Weights of a small transformer language model: attention and MLP in parallel.
Each number is 128 + 24 x the weight over the matrix's rms, rounded and kept within 0 to 255. Layers, rows and columns count from 0.

# layer 5 MLP up, 1024x128, rms 0.0143, rows 215-267, columns 0-63
[[127 133 120 127 132 125 125 129 120 113 128 124 123 114 114  98 126 121 134 124 119 116 128 126 123 124 135 113 118 118 114 128 122 125 124 124 113 128 112 113 123 116 121 125 121 121 126 121 127 130 114 118 113 124 129 121 116 120 126 127 117 124 119 119]
 [129 132 129 126 132 131 132 136 126 129 122 126 124 129 128 126 134 132 132 125 121 119 122 130 124 122 125 130 131 122 123 124 120 128 131 130 122 133 125 122 136 119 125 133 123 117 126 126 129 127 139 124 128 126 123 126 119 130 133 129 127 132 120 133]
 [138 152 121 128 148 115 106 120 128 128 154 136 126 131 140 135 128 114 136 121 126 118 138 128 133 154 154 128 114 121 136 133 135 112 120 116 122 114 112 121 110 120 129 118 122 138 141 120 143 129  69 120 117 127 134 109 127 136 117 134 110 140 114 124]
 [130 140 139 134 135 141 156 145 129 129 118 131 129 129 124 118 138 141 139 129 122 132 130 137 127 124 125 132 134 143 121 124 122 140 141 142 133 144 128 126 153 134 134 146 127 125 125 133 132 137 178 136 134 141 135 144 132 132 142 131 138 129 135 138]
 [142 152 129 136 150 125 122 126 141 128 147 132 137 139 139 163 131 132 146 139 135 126 143 139 137 148 153 139 121 136 146 135 137 117 131 125 130 131 130 138 128 127 132 135 138 148 140 127 145 142  92 138 137 138 136 127 144 139 132 133 120 141 145 133]
 [133 125 121 129 125 130 128 127 130 115 137 128 130 127 113 135 122 121 131 141 116 125 128 133 131 132 133 133 124 135 134 128 132 126 125 125 129 127 130 126 125 125 130 134 129 131 130 127 131 122 127 124 129 126 123 127 134 127 131 126 126 121 129 125]
 [137 126 123 126 136 126 126 126 133 133 139 134 121 128 129 129 129 123 116 115 122 126 128 133 134 137 135 134 124 129 133 128 127 122 124 123 130 122 128 125 124 128 128 128 128 140 131 126 130 135 117 129 135 124 130 127 127 129 129 127 121 127 134 131]
 [147 160 127 135 155 113 108 128 139 127 152 138 130 130 140 166 130 122 149 132 109 112 139 143 138 146 159 141 115 125 142 133 139 116 125 121 120 120 120 130 111 122 133 127 119 138 142 119 148 138  84 115 137 134 132 117 137 144 128 138 111 144 119 132]
 [115 118 135 134 118 136 147 139 121 128 109 121 126 114 117  98 125 138 119 129 143 126 129 131 125 120 121 120 132 134 110 117 115 144 137 141 128 139 135 122 140 140 135 135 133 105 120 133 120 128 183 130 126 125 127 139 124 119 137 124 140 122 140 124]
 [133 133 127 130 143 124 123 136 136 133 141 139 121 129 133 135 133 122 132 126 119 126 130 130 136 136 138 139 125 126 127 134 136 128 124 124 122 118 118 127 125 123 128 127 128 136 135 125 131 126 124 126 132 129 131 123 129 138 127 134 121 130 122 133]
 [123 113 135 119 120 132 136 133 125 139 119 120 121 122 126 118 128 130 108 122 131 129 115 117 123 118 119 131 140 120 124 121 117 129 131 130 126 118 137 127 129 132 121 126 120 116 119 132 119 133 144 131 131 118 120 126 116 129 128 126 128 132 129 123]
 [122 112 131 120 109 132 132 128 114 130 111 119 127 135 131 109 126 130 116 116 138 135 113 113 117 108 102 120 142 130 128 122 123 131 133 127 134 125 130 129 137 138 125 119 127 118 120 132 115 124 142 137 119 122 123 129 113 126 126 123 140 126 123 126]
 [126 117 133 129 128 123 120 122 138 135 132 132 133 133 138 144 122 129 129 131 133 140 136 122 133 135 127 128 131 124 134 132 132 129 131 125 135 121 137 139 122 132 125 120 129 135 130 131 131 129 124 131 135 133 126 129 136 129 121 129 128 131 133 129]
 [129 141 126 133 137 124 118 123 134 135 136 130 134 134 145 145 134 129 127 121 147 128 141 132 134 141 139 129 123 127 136 134 130 125 127 124 126 129 131 141 120 128 131 123 133 138 132 129 136 141  99 136 131 132 132 122 132 129 128 133 128 140 141 126]
 [130 123 125 134 128 124 123 124 134 126 137 132 134 132 127 135 122 124 131 141 137 132 136 128 137 137 139 125 127 129 131 131 133 132 125 127 130 128 137 133 118 126 129 125 136 136 136 128 134 126 116 130 127 133 128 131 134 127 126 130 128 121 138 122]
 [132 135 124 137 134 125 121 127 124 121 131 132 127 133 133 135 133 125 139 130 136 120 132 136 133 127 129 132 125 135 131 127 133 128 126 126 126 128 120 119 130 126 130 130 131 127 131 124 127 121 121 123 120 127 130 129 129 134 130 128 131 118 119 131]
 [152 164 129 141 163 113 107 127 148 126 158 143 135 143 152 168 133 126 164 144 110 115 143 147 141 154 163 139 119 126 147 136 143 116 127 121 124 123 120 131 111 117 132 128 129 143 148 120 155 137  86 120 142 146 141 121 142 145 128 138 112 143 123 137]
 [137 137 124 131 139 117 110 116 136 123 147 136 133 126 138 150 126 122 124 134 129 124 133 134 136 141 144 129 122 123 141 137 136 115 125 121 121 123 126 129 106 120 130 118 129 142 138 120 133 134  85 129 127 124 130 119 132 127 122 131 117 130 133 121]
 [141 145 126 136 139 120 110 124 135 127 147 139 132 135 145 147 130 123 144 143 130 128 130 130 136 145 139 135 122 125 142 140 140 122 126 122 122 121 123 135 110 121 127 116 129 141 138 121 135 130  92 128 126 129 134 120 132 140 123 135 118 137 116 128]
 [138 135 131 133 138 129 131 128 136 118 141 132 130 131 124 123 128 125 136 137 119 131 129 135 134 133 137 126 129 134 130 138 134 124 128 130 113 128 124 127 124 127 133 125 129 132 134 126 134 138 126 134 127 126 133 131 127 134 131 133 119 133 136 127]
 [127 120 131 126 120 127 129 126 121 135 117 128 131 121 131 125 123 130 116 126 138 131 121 122 127 125 119 124 130 129 131 123 128 125 125 132 135 125 136 127 124 133 127 126 131 128 129 127 120 122 128 133 127 122 128 130 131 123 126 125 133 115 122 131]
 [180 249   0 210 255   0 105   0 255 191 212 255 112  62 255 183  81 143 155 250 110  57   0  75 199 255 237 255  28  44 255 164 235 138  11  44 109   0 179 165 133 125  44  63 255 255 255  89 255 255 236 217 101 168 255  78 194 106  97 102   0  75 119 167]
 [124 125 127 125 124 130 130 134 118 129 122 122 126 129 121 117 126 129 132 122 126 124 127 124 123 127 122 127 124 129 122 118 124 134 131 127 139 128 121 125 141 134 129 127 128 121 125 130 127 116 140 123 129 127 124 129 125 125 131 127 132 128 123 131]
 [128 123 134 135 125 129 134 133 132 139 111 124 136 136 139 138 136 138 128 127 136 137 124 130 125 123 121 132 136 131 128 122 125 134 131 135 140 138 136 128 137 135 129 140 129 122 124 135 129 141 155 131 143 140 134 136 136 126 130 126 144 130 128 137]
 [138 149 121 129 145 116 118 128 130 127 138 130 130 125 131 153 131 127 145 138 105 117 138 140 137 142 143 139 115 138 137 127 134 121 123 126 129 124 119 125 124 123 136 133 128 131 137 122 136 128 114 120 133 140 135 125 144 137 125 133 122 124 121 131]
 [122 121 140 133 117 140 150 140 125 139 105 122 129 126 131 127 130 141 125 126 154 133 127 133 127 117 119 124 139 132 122 120 116 144 140 140 127 139 144 128 146 136 132 142 133 114 121 136 127 135 169 135 133 133 122 142 127 129 141 126 142 124 134 131]
 [133 136 130 137 133 121 125 121 139 131 135 135 141 133 137 156 127 133 130 140 149 127 141 138 136 146 142 125 127 128 137 135 131 131 128 125 132 131 135 141 121 133 135 124 141 134 134 130 135 137 113 138 133 135 129 128 140 131 130 135 132 133 150 127]
 [138 136 128 135 146 124 123 122 143 126 148 140 132 134 137 143 132 128 130 134 125 129 141 142 137 147 147 134 123 136 137 139 135 123 128 125 130 127 126 135 118 126 131 129 136 149 138 126 140 139 115 136 136 137 136 131 136 132 128 132 123 131 147 131]
 [121 123 128 125 121 129 138 138 122 139 114 128 123 123 132 117 135 132 118 124 139 123 124 126 125 124 118 134 130 125 121 122 121 137 131 130 132 127 125 124 138 130 127 132 131 117 121 129 118 124 153 126 127 130 125 128 125 126 130 128 136 122 115 128]
 [137 139 128 131 139 127 124 134 132 130 127 129 131 134 140 147 138 129 140 122 119 126 131 139 134 132 133 137 127 135 134 126 129 130 123 128 134 131 125 125 135 127 132 141 127 125 130 128 137 133 132 125 140 143 137 132 137 131 131 132 131 126 119 138]
 [126 120 121 118 121 125 121 122 122 122 135 123 122 119 107 122 120 117 116 139 114 121 120 123 124 126 130 123 126 122 126 127 131 124 123 121 124 114 127 128 115 124 131 116 122 122 130 124 121 121 116 129 117 110 118 120 122 126 120 128 125 126 130 119]
 [145 142 124 123 148 120 116 120 140 111 147 137 135 126 124 155 124 121 136 134  92 118 128 142 136 136 150 130 119 127 132 137 136 111 118 122 121 123 120 126 110 116 136 133 122 140 138 120 135 134 103 124 140 128 131 126 131 127 129 134 112 134 132 125]
 [123 113 127 125 118 129 134 128 124 130 122 126 128 123 120 120 122 125 124 138 127 126 120 123 125 114 123 124 131 118 122 128 124 136 123 124 127 130 126 129 125 126 124 126 130 119 126 128 124 119 137 122 123 128 124 129 125 125 128 126 135 118 122 124]
 [121 124 122 119 122 126 127 125 122 121 124 119 130 121 115 112 120 128 129 134 119 121 125 125 123 126 131 118 120 128 120 122 122 121 128 128 117 125 130 125 120 119 127 126 126 125 125 127 127 120 125 119 123 127 121 124 125 125 121 123 119 129 131 114]
 [143 142 120 134 151 118 120 128 142 123 154 141 124 123 126 139 126 118 131 138 104 118 132 143 137 149 149 137 117 128 134 137 138 124 123 120 127 123 115 121 112 119 132 128 128 139 142 119 137 136 118 120 135 130 135 122 132 131 127 134 116 128 124 132]
 [125 129 125 123 124 130 133 132 125 134 121 124 118 123 130 126 134 130 123 116 133 120 125 130 129 120 126 135 128 127 126 125 117 132 128 130 121 130 130 121 136 123 123 137 126 114 123 128 124 130 138 118 128 128 122 126 123 132 134 126 127 126 117 128]
 [128 127 122 132 131 120 120 118 130 127 130 129 132 131 134 144 125 127 128 126 131 122 133 130 134 132 136 126 123 123 134 125 126 124 121 126 128 131 127 132 113 125 128 129 131 125 132 129 135 128 110 124 126 135 130 125 133 124 128 129 129 123 134 124]
 [138 137 128 128 142 122 115 120 142 132 147 146 136 127 134 168 127 126 127 134 119 128 135 141 140 141 144 139 121 125 140 137 135 118 120 123 127 130 132 130 112 119 131 129 129 140 138 123 141 132 101 123 139 130 130 126 144 130 124 129 115 135 140 131]
 [121 109 129 127 119 130 137 128 123 127 115 127 129 108 112 102 120 130 116 132 135 125 125 128 125 122 125 115 127 124 115 123 122 137 129 132 128 133 130 122 127 128 129 130 133 122 124 128 123 127 152 130 122 126 124 132 127 117 128 122 138 116 137 125]
 [126 118 118 119 117 122 115 118 124 128 128 123 127 116 123 140 122 123 107 119 128 127 119 129 126 126 126 130 124 129 134 124 124 121 123 123 124 121 133 124 109 126 132 123 123 129 124 127 118 128 110 123 127 118 118 116 129 121 120 123 129 130 128 117]
 [128 126 131 130 128 125 122 125 135 131 130 130 135 118 128 143 120 127 122 133 121 128 126 125 129 130 129 129 128 121 132 126 127 130 125 123 132 123 131 130 115 125 128 124 125 126 131 124 131 129 123 126 130 130 120 124 129 126 122 127 125 130 119 126]
 [142 156 132 145 151 119 118 135 137 136 141 140 133 130 151 165 140 129 150 137 133 126 147 147 144 147 151 138 119 137 140 135 142 132 130 129 130 133 124 134 125 129 137 133 133 139 140 124 145 141 117 129 138 147 142 129 146 142 132 138 128 131 125 139]
 [124 118 134 131 122 130 136 133 138 140 122 132 135 123 139 138 130 135 127 133 144 132 127 123 133 120 126 136 133 123 126 134 129 134 131 128 130 131 141 135 133 127 121 135 136 134 126 133 123 129 142 129 138 139 124 129 133 133 130 128 135 126 130 128]
 [137 145 128 130 137 126 122 127 141 130 142 129 128 141 141 160 136 126 136 139 135 125 131 128 133 135 138 139 129 125 140 137 139 120 129 121 129 123 128 134 125 122 126 129 128 134 134 126 135 136 104 130 132 129 130 119 132 142 126 134 121 138 125 131]
 [144 159 124 131 151 117 107 125 140 135 152 141 129 136 147 165 136 125 148 135 127 117 137 143 139 150 152 143 119 127 148 138 139 119 128 119 121 118 121 132 113 120 131 123 126 142 139 122 140 134  82 122 134 132 130 115 135 153 125 138 115 146 115 132]
 [131 134 130 132 137 131 128 129 138 128 133 131 126 131 131 130 131 126 132 133 117 125 127 130 132 134 132 134 128 119 126 131 127 129 126 127 123 124 123 126 126 122 125 130 118 125 128 125 133 132 129 122 134 124 127 131 124 132 132 130 118 132 119 132]
 [130 128 131 137 129 127 123 119 137 123 129 129 135 127 126 147 127 132 134 143 125 123 132 136 134 135 135 128 127 129 131 126 130 128 126 132 128 135 141 132 120 125 134 129 131 122 132 127 136 129 131 132 135 130 127 134 138 126 132 129 131 127 139 128]
 [126 110 137 117 116 136 137 128 128 134 114 117 134 137 127 131 127 132 114 121 126 141 111 117 117 108 112 125 143 125 130 125 126 128 128 128 139 131 139 132 140 135 128 134 129 127 122 134 120 135 141 140 136 128 125 132 126 125 128 122 140 133 133 134]
 [146 156 130 133 150 126 123 131 136 122 145 132 132 141 131 149 132 127 152 146 102 124 131 137 132 141 148 135 121 134 135 133 141 118 130 128 126 130 119 132 124 121 134 130 124 135 140 123 142 135 114 131 133 134 136 130 136 139 127 138 115 138 125 132]
 [145 149 120 129 146 111  99 116 139 123 156 141 132 129 144 162 125 118 143 132 121 117 131 137 136 149 151 131 117 119 144 140 141 107 119 115 120 115 118 127 106 115 127 117 128 146 143 116 138 130  66 119 127 125 130 112 133 135 122 133 109 140 116 126]
 [152 162 122 138 161 114 106 118 144 115 166 144 131 135 135 160 128 114 159 143  98 116 132 146 139 152 162 134 112 124 143 142 145 107 121 119 117 120 111 126 102 110 130 125 120 147 146 118 150 132  73 113 130 135 143 118 137 141 122 137 104 134 114 133]
 [139 141 120 130 145 124 127 127 139 128 142 134 130 139 135 156 131 124 137 126 122 125 135 133 136 135 143 135 122 123 133 134 137 125 123 122 131 128 122 133 121 124 126 133 132 139 136 129 139 135 109 123 134 145 134 125 139 134 126 133 123 128 136 136]
 [128 134 130 123 132 126 118 126 129 136 135 126 135 134 130 136 125 129 126 129 123 124 123 125 126 126 127 130 129 130 132 128 129 117 124 125 127 120 133 126 122 128 134 124 128 132 135 128 128 125 122 129 130 122 117 119 124 131 127 130 128 138 125 124]]
# layer 5 MLP down (transposed), 1024x128, rms 0.0104, rows 215-266, columns 0-63
[[130 132 122 125 124 130 132 134 128 130 126 129 128 130 124 128 133 129 129 118 131 131 133 124 131 125 135 130 133 124 135 126 127 130 124 121 125 128 130 125 130 138 128 132 130 128 122 130 135 128 125 130 127 129 132 133 137 124 130 129 128 121 140 131]
 [123 123 125 123 120 129 136 122 129 134 127 123 132 126 122 124 129 134 127 124 122 128 128 124 129 128 131 121 128 120 129 127 125 128 124 118 132 136 131 127 124 132 126 128 127 124 131 131 126 125 125 127 125 129 125 129 131 121 129 132 121 122 141 124]
 [127 130 132 127 128 126 128 129 127 122 122 127 112 131 125 133 119 132 129 125 129 127 124 126 127 123 125 135 133 129 121 123 119 128 128 131 123 131 123 132 121 131 123 134 129 126 123 133 126 123 126 125 136 125 125 124 129 127 129 127 128 125 127 128]
 [127 128 119 127 127 127 132 129 129 133 127 122 131 126 127 124 134 126 125 124 127 132 134 131 127 127 130 122 125 120 136 126 127 128 121 112 129 129 131 125 126 133 130 123 128 121 132 129 132 128 123 127 124 122 126 130 129 125 127 129 121 120 138 128]
 [128 127 127 129 126 124 124 130 125 118 127 132 112 129 131 127 119 127 125 121 129 127 128 125 126 124 128 131 129 126 125 131 126 130 132 132 127 123 126 131 125 130 129 132 129 132 122 129 130 127 128 123 131 125 121 120 125 127 118 129 131 120 122 128]
 [131 132 129 129 128 119 126 134 129 123 127 126 125 126 130 128 133 124 121 127 125 129 130 131 122 131 122 125 124 132 129 131 127 130 137 124 128 125 128 129 128 131 130 127 130 133 125 124 125 136 137 126 125 126 120 129 131 129 121 127 131 132 122 134]
 [123 127 124 128 123 120 124 129 124 120 130 132 127 130 123 125 123 127 128 140 125 131 134 128 123 124 132 125 131 133 130 124 124 127 133 126 122 124 126 130 130 132 125 129 127 130 125 127 127 128 140 130 128 124 121 127 123 123 122 126 134 126 123 123]
 [132 130 132 128 126 131 131 134 127 127 127 131 120 135 131 126 121 140 122 127 131 135 125 125 127 135 129 129 136 128 124 131 128 129 129 132 136 137 127 134 125 131 127 134 131 137 128 137 129 127 131 131 135 127 119 121 131 126 123 133 128 127 131 133]
 [131 129 122 128 126 133 131 130 125 133 127 126 136 130 135 128 140 126 129 120 124 135 136 134 128 125 130 132 130 126 143 128 131 128 119 121 131 123 134 124 128 129 130 126 131 127 127 123 131 126 133 129 123 126 129 137 133 129 135 127 122 125 135 130]
 [128 129 126 122 130 131 133 124 128 130 127 128 129 132 119 123 125 137 128 132 131 125 131 129 128 129 132 124 133 129 125 121 121 127 131 128 127 135 131 133 126 133 126 136 123 119 130 134 129 128 130 132 131 130 125 131 126 126 132 128 122 130 131 129]
 [123 124 128 130 120 130 126 123 126 127 132 131 135 122 127 123 132 129 129 142 130 132 129 128 135 129 131 127 125 129 126 131 129 126 125 129 132 131 132 126 128 124 130 130 125 127 130 129 122 121 132 132 130 126 127 131 133 123 133 126 125 128 131 122]
 [123 128 134 133 136 135 127 127 134 135 131 127 138 128 129 139 133 122 132 133 129 123 131 130 132 132 128 132 121 127 126 127 128 130 126 130 133 127 128 127 130 127 131 128 127 128 133 132 124 129 129 127 132 130 137 129 126 126 134 125 130 134 130 125]
 [129 129 130 130 131 128 122 126 124 123 128 133 126 125 132 131 124 128 124 131 133 123 120 126 128 131 125 128 125 136 121 128 129 123 124 142 127 128 121 126 130 121 128 125 125 131 130 126 125 123 121 130 125 128 133 127 124 131 128 122 129 132 118 127]
 [128 128 129 126 122 124 122 127 122 121 125 130 118 136 129 133 118 126 129 129 131 128 129 127 127 119 128 135 130 129 123 125 127 128 129 130 126 124 125 126 126 129 125 133 127 126 122 126 131 123 126 124 130 127 125 124 123 128 119 132 134 124 126 127]
 [130 132 129 129 124 125 122 128 126 122 124 130 120 132 126 135 127 126 124 128 125 125 127 130 122 124 125 135 127 130 125 126 127 122 131 131 125 119 124 124 130 129 130 129 128 129 121 119 127 132 130 124 122 126 129 130 127 131 127 126 131 130 121 129]
 [125 129 123 121 131 133 131 129 128 127 124 121 122 130 121 128 120 132 125 117 115 125 129 131 122 127 126 125 133 124 125 122 123 127 129 121 124 122 123 129 125 126 124 128 125 128 128 130 127 136 135 121 127 129 120 126 128 126 128 129 127 124 125 129]
 [130 125 131 124 128 128 134 128 125 128 124 132 116 132 130 129 120 138 119 121 128 133 122 117 126 134 126 127 138 125 121 129 124 128 127 134 132 135 127 135 125 132 127 131 130 137 127 138 124 126 127 127 133 127 127 118 128 124 125 133 128 126 133 131]
 [128 132 131 129 120 123 124 130 122 123 129 135 116 135 128 129 122 128 128 129 131 128 128 124 125 123 130 134 132 130 121 127 128 132 133 132 127 126 124 131 130 132 127 132 129 134 121 127 130 128 129 128 132 127 129 124 124 128 120 130 136 125 122 130]
 [129 130 132 126 131 123 127 125 130 127 125 132 119 132 122 133 124 130 126 127 130 124 124 120 127 129 126 127 129 128 118 123 127 125 133 135 131 128 123 132 126 129 122 130 125 125 126 135 125 131 127 128 132 131 130 122 128 123 127 129 130 131 128 130]
 [124 131 127 126 124 117 121 129 127 128 118 126 124 123 126 121 134 122 121 123 132 127 126 120 127 125 127 125 124 120 125 124 119 120 129 122 130 122 124 126 129 134 126 125 126 123 118 131 125 127 125 127 130 126 130 124 127 123 125 122 126 126 130 128]
 [132 126 130 132 134 129 124 125 130 129 134 134 130 132 124 133 129 127 134 132 118 125 134 135 126 130 130 132 128 128 129 128 128 131 131 130 130 123 126 129 133 123 129 129 130 128 127 129 128 129 136 128 127 125 129 126 127 130 132 128 127 132 118 124]
 [  0  55 239  66  14 255 255 224  51   0   0  21  87 214   0 102 244 150  21   0   0 210 255  49  83   0   0  89 229 255   0   0  49  98 166 119  36 219 146   9  12 255  48 159   0   0  33  48   0   0 255   0  12   0  95 255   0   0 198 255 255   0 207 104]
 [131 124 126 129 142 137 131 131 130 131 129 122 137 128 131 134 129 132 126 122 122 125 131 134 128 132 126 125 131 131 135 127 128 132 124 124 126 131 129 127 124 127 127 128 128 127 132 128 127 130 129 127 127 130 124 133 128 131 134 125 126 128 129 130]
 [129 124 132 124 121 129 132 130 122 129 133 138 130 126 128 122 121 130 127 133 123 130 129 124 131 130 133 122 126 133 129 134 134 132 125 128 130 129 131 130 129 123 130 121 128 133 134 129 127 122 124 129 117 128 130 126 125 127 123 137 124 127 134 123]
 [133 121 122 124 133 124 128 130 125 124 126 126 113 130 127 124 116 131 121 117 129 125 127 129 120 125 127 127 131 124 123 122 125 133 123 125 122 129 125 134 119 128 120 128 129 125 129 133 131 126 129 121 128 122 116 121 120 127 123 132 122 124 125 131]
 [129 128 122 128 120 133 131 128 128 133 127 125 137 130 133 129 138 129 126 127 120 138 133 131 128 131 130 130 127 127 136 134 134 124 125 122 138 129 132 126 131 129 134 125 131 135 132 124 127 131 139 131 124 130 126 132 136 123 129 135 125 129 139 130]
 [132 130 133 131 127 128 122 133 125 120 129 133 119 135 136 135 125 124 126 127 124 133 128 129 127 122 128 139 134 132 125 131 130 130 131 133 131 125 126 129 129 128 129 133 129 134 125 126 129 127 130 126 129 133 129 128 123 134 126 132 133 131 123 129]
 [122 136 125 128 123 118 125 131 124 121 128 134 114 133 127 129 124 125 129 134 133 134 131 127 125 122 132 131 135 133 128 125 125 129 132 134 121 124 127 133 132 138 130 132 128 131 124 126 131 125 131 129 126 125 130 124 124 130 122 129 134 124 125 125]
 [127 121 123 120 126 133 132 122 126 130 133 125 132 124 120 122 124 130 132 133 121 128 134 130 129 126 131 124 132 126 129 124 129 132 121 120 124 131 133 129 124 129 125 128 126 124 135 127 128 127 134 125 127 128 122 130 127 123 132 131 118 125 132 124]
 [131 122 124 119 126 122 135 127 124 131 129 132 122 129 125 122 118 133 121 126 125 128 127 126 123 131 129 120 130 126 123 126 124 131 131 122 125 133 127 134 123 128 125 129 128 128 131 133 127 130 128 127 120 124 123 123 129 125 122 135 127 127 131 129]
 [127 130 132 135 130 130 119 132 132 126 128 122 128 129 127 131 134 124 128 130 130 126 124 131 126 126 124 136 124 129 124 130 125 130 129 132 128 130 129 125 124 130 129 134 127 126 121 122 122 127 130 130 134 132 124 133 131 130 132 124 129 132 126 131]
 [127 132 130 126 117 121 127 136 127 128 127 131 119 133 132 122 127 129 120 126 134 131 127 125 121 131 129 127 131 129 124 132 119 133 135 131 132 132 130 130 129 136 130 129 128 132 120 131 128 129 132 130 128 125 126 120 124 129 118 133 132 130 128 130]
 [130 132 127 127 127 132 129 124 132 129 131 124 131 125 127 129 132 131 130 135 124 126 131 131 128 131 128 127 125 125 128 129 131 126 127 130 133 129 136 128 127 127 130 130 124 129 131 126 122 130 132 130 123 133 133 132 123 132 133 131 123 136 125 125]
 [125 124 125 132 127 123 125 127 128 125 118 119 123 123 133 127 133 119 125 116 134 128 123 123 127 124 121 134 123 124 128 127 127 123 121 133 127 123 129 123 124 131 129 123 131 126 124 122 126 122 124 123 127 124 123 125 128 127 127 124 121 126 134 129]
 [128 130 124 125 123 121 128 134 124 125 131 134 120 134 121 126 125 133 126 132 127 134 132 123 123 127 132 124 136 135 130 123 126 134 131 127 122 132 129 134 127 140 126 133 128 131 125 130 130 127 132 133 127 128 127 131 125 125 124 132 130 125 130 127]
 [125 123 121 120 119 125 134 123 124 127 126 126 129 123 124 119 125 132 126 130 124 132 129 126 126 126 129 121 130 122 128 129 129 122 126 118 129 131 130 130 125 129 125 126 129 129 132 124 126 128 134 130 123 123 119 128 131 120 126 131 124 125 133 124]
 [129 130 129 128 124 124 125 129 125 120 127 128 116 134 130 132 125 129 126 128 127 133 130 132 123 120 127 136 128 130 123 127 130 126 131 129 130 123 128 129 127 129 130 129 127 130 126 124 128 130 130 122 124 124 125 127 120 133 122 133 132 128 125 129]
 [130 130 132 129 122 120 131 127 126 128 133 133 121 133 131 120 122 132 126 133 131 129 122 125 126 130 132 127 133 131 125 131 131 131 134 136 130 134 127 134 126 126 130 128 133 133 126 131 132 129 133 131 128 130 128 124 125 134 123 134 133 131 123 132]
 [128 128 123 133 126 132 126 131 127 126 133 129 130 131 128 129 134 123 134 128 120 133 135 131 127 124 131 130 127 128 137 127 130 130 121 125 124 124 131 125 129 130 130 127 127 129 124 120 130 125 132 130 120 126 134 135 129 129 134 128 125 127 129 124]
 [128 128 135 132 125 122 122 133 126 123 132 132 126 129 137 125 127 125 129 136 130 131 128 125 128 124 123 132 128 138 125 134 134 131 131 133 129 127 127 133 126 125 127 125 134 134 127 124 125 127 132 130 131 127 124 128 122 132 121 133 134 129 122 131]
 [128 129 129 130 123 124 126 123 124 129 135 135 121 131 127 128 126 131 126 138 126 129 127 126 128 129 126 130 123 131 125 128 130 128 129 135 132 132 128 128 122 125 129 131 124 124 128 126 129 125 126 132 129 131 130 127 127 128 130 133 124 131 126 126]
 [137 128 126 124 131 129 130 132 127 128 130 134 118 138 127 128 115 140 124 122 127 130 131 128 124 131 132 129 138 128 126 125 130 131 128 127 131 132 125 134 127 129 123 134 132 134 131 133 134 131 128 129 129 127 125 125 128 125 127 135 129 126 131 131]
 [131 126 126 122 123 132 131 121 129 128 133 134 132 127 124 122 125 134 131 136 128 129 132 127 132 136 132 124 130 132 128 130 136 124 128 137 133 127 134 132 130 125 128 129 129 130 134 127 128 127 131 132 125 129 136 130 128 129 132 132 124 132 124 123]
 [128 128 132 124 123 128 130 126 129 125 132 133 124 123 125 126 124 132 129 129 133 129 123 122 132 132 128 130 130 131 119 135 128 130 138 136 132 133 131 133 128 131 128 134 126 135 129 134 122 127 123 131 135 133 123 126 131 129 129 132 131 129 129 129]
 [127 130 135 129 132 129 129 131 131 125 124 129 118 133 128 129 120 139 126 126 128 133 123 121 128 130 125 129 136 128 118 128 127 127 128 133 134 137 124 135 124 130 125 132 128 134 133 138 127 128 130 130 138 130 123 122 128 126 128 134 129 128 130 134]
 [126 130 125 121 118 126 131 126 124 130 127 132 129 127 121 125 128 136 126 130 130 128 125 126 130 131 130 118 131 130 126 130 126 125 132 127 132 135 130 127 129 132 127 127 125 127 130 129 130 129 129 134 128 130 128 130 136 123 128 131 128 129 135 130]
 [137 128 129 129 125 125 128 128 125 128 130 131 125 137 132 131 131 132 124 125 125 132 125 133 123 128 127 132 129 127 128 132 131 130 138 134 133 128 128 131 131 127 132 130 131 131 124 129 132 134 128 128 121 129 127 131 133 134 128 133 133 132 129 137]
 [129 131 139 134 126 133 131 130 135 137 139 135 137 127 136 129 134 125 135 142 132 127 131 131 136 137 132 131 122 130 130 141 131 134 134 137 136 137 136 131 131 125 136 129 131 135 131 131 124 127 125 136 128 131 142 128 129 132 130 131 132 136 132 123]
 [128 128 130 126 128 122 128 131 131 130 125 128 118 126 125 125 128 129 121 119 134 125 125 121 127 130 124 127 127 123 127 128 118 129 127 131 131 130 130 129 124 135 127 129 126 126 125 136 125 128 120 124 130 130 123 122 127 126 127 129 128 127 134 132]
 [127 131 133 127 126 127 130 130 127 126 126 134 118 135 128 131 122 131 126 121 128 130 125 121 125 130 129 129 136 130 121 128 126 130 134 136 133 132 123 135 129 134 129 132 129 138 123 133 127 130 131 130 136 130 128 121 127 126 122 130 134 127 124 132]
 [127 131 131 128 125 120 130 133 129 123 122 128 117 129 127 127 124 132 122 125 129 132 122 116 125 131 126 125 135 128 120 125 121 125 132 133 128 131 123 133 128 135 126 131 128 135 124 136 122 131 124 128 134 126 127 121 127 128 123 131 132 126 127 132]
 [129 129 128 126 126 126 129 130 128 120 133 128 119 125 127 124 120 131 127 133 129 132 127 126 127 128 129 129 131 131 127 131 129 128 132 131 126 130 131 130 126 133 129 134 127 132 130 130 127 127 122 129 123 128 125 128 119 135 122 132 128 126 124 124]]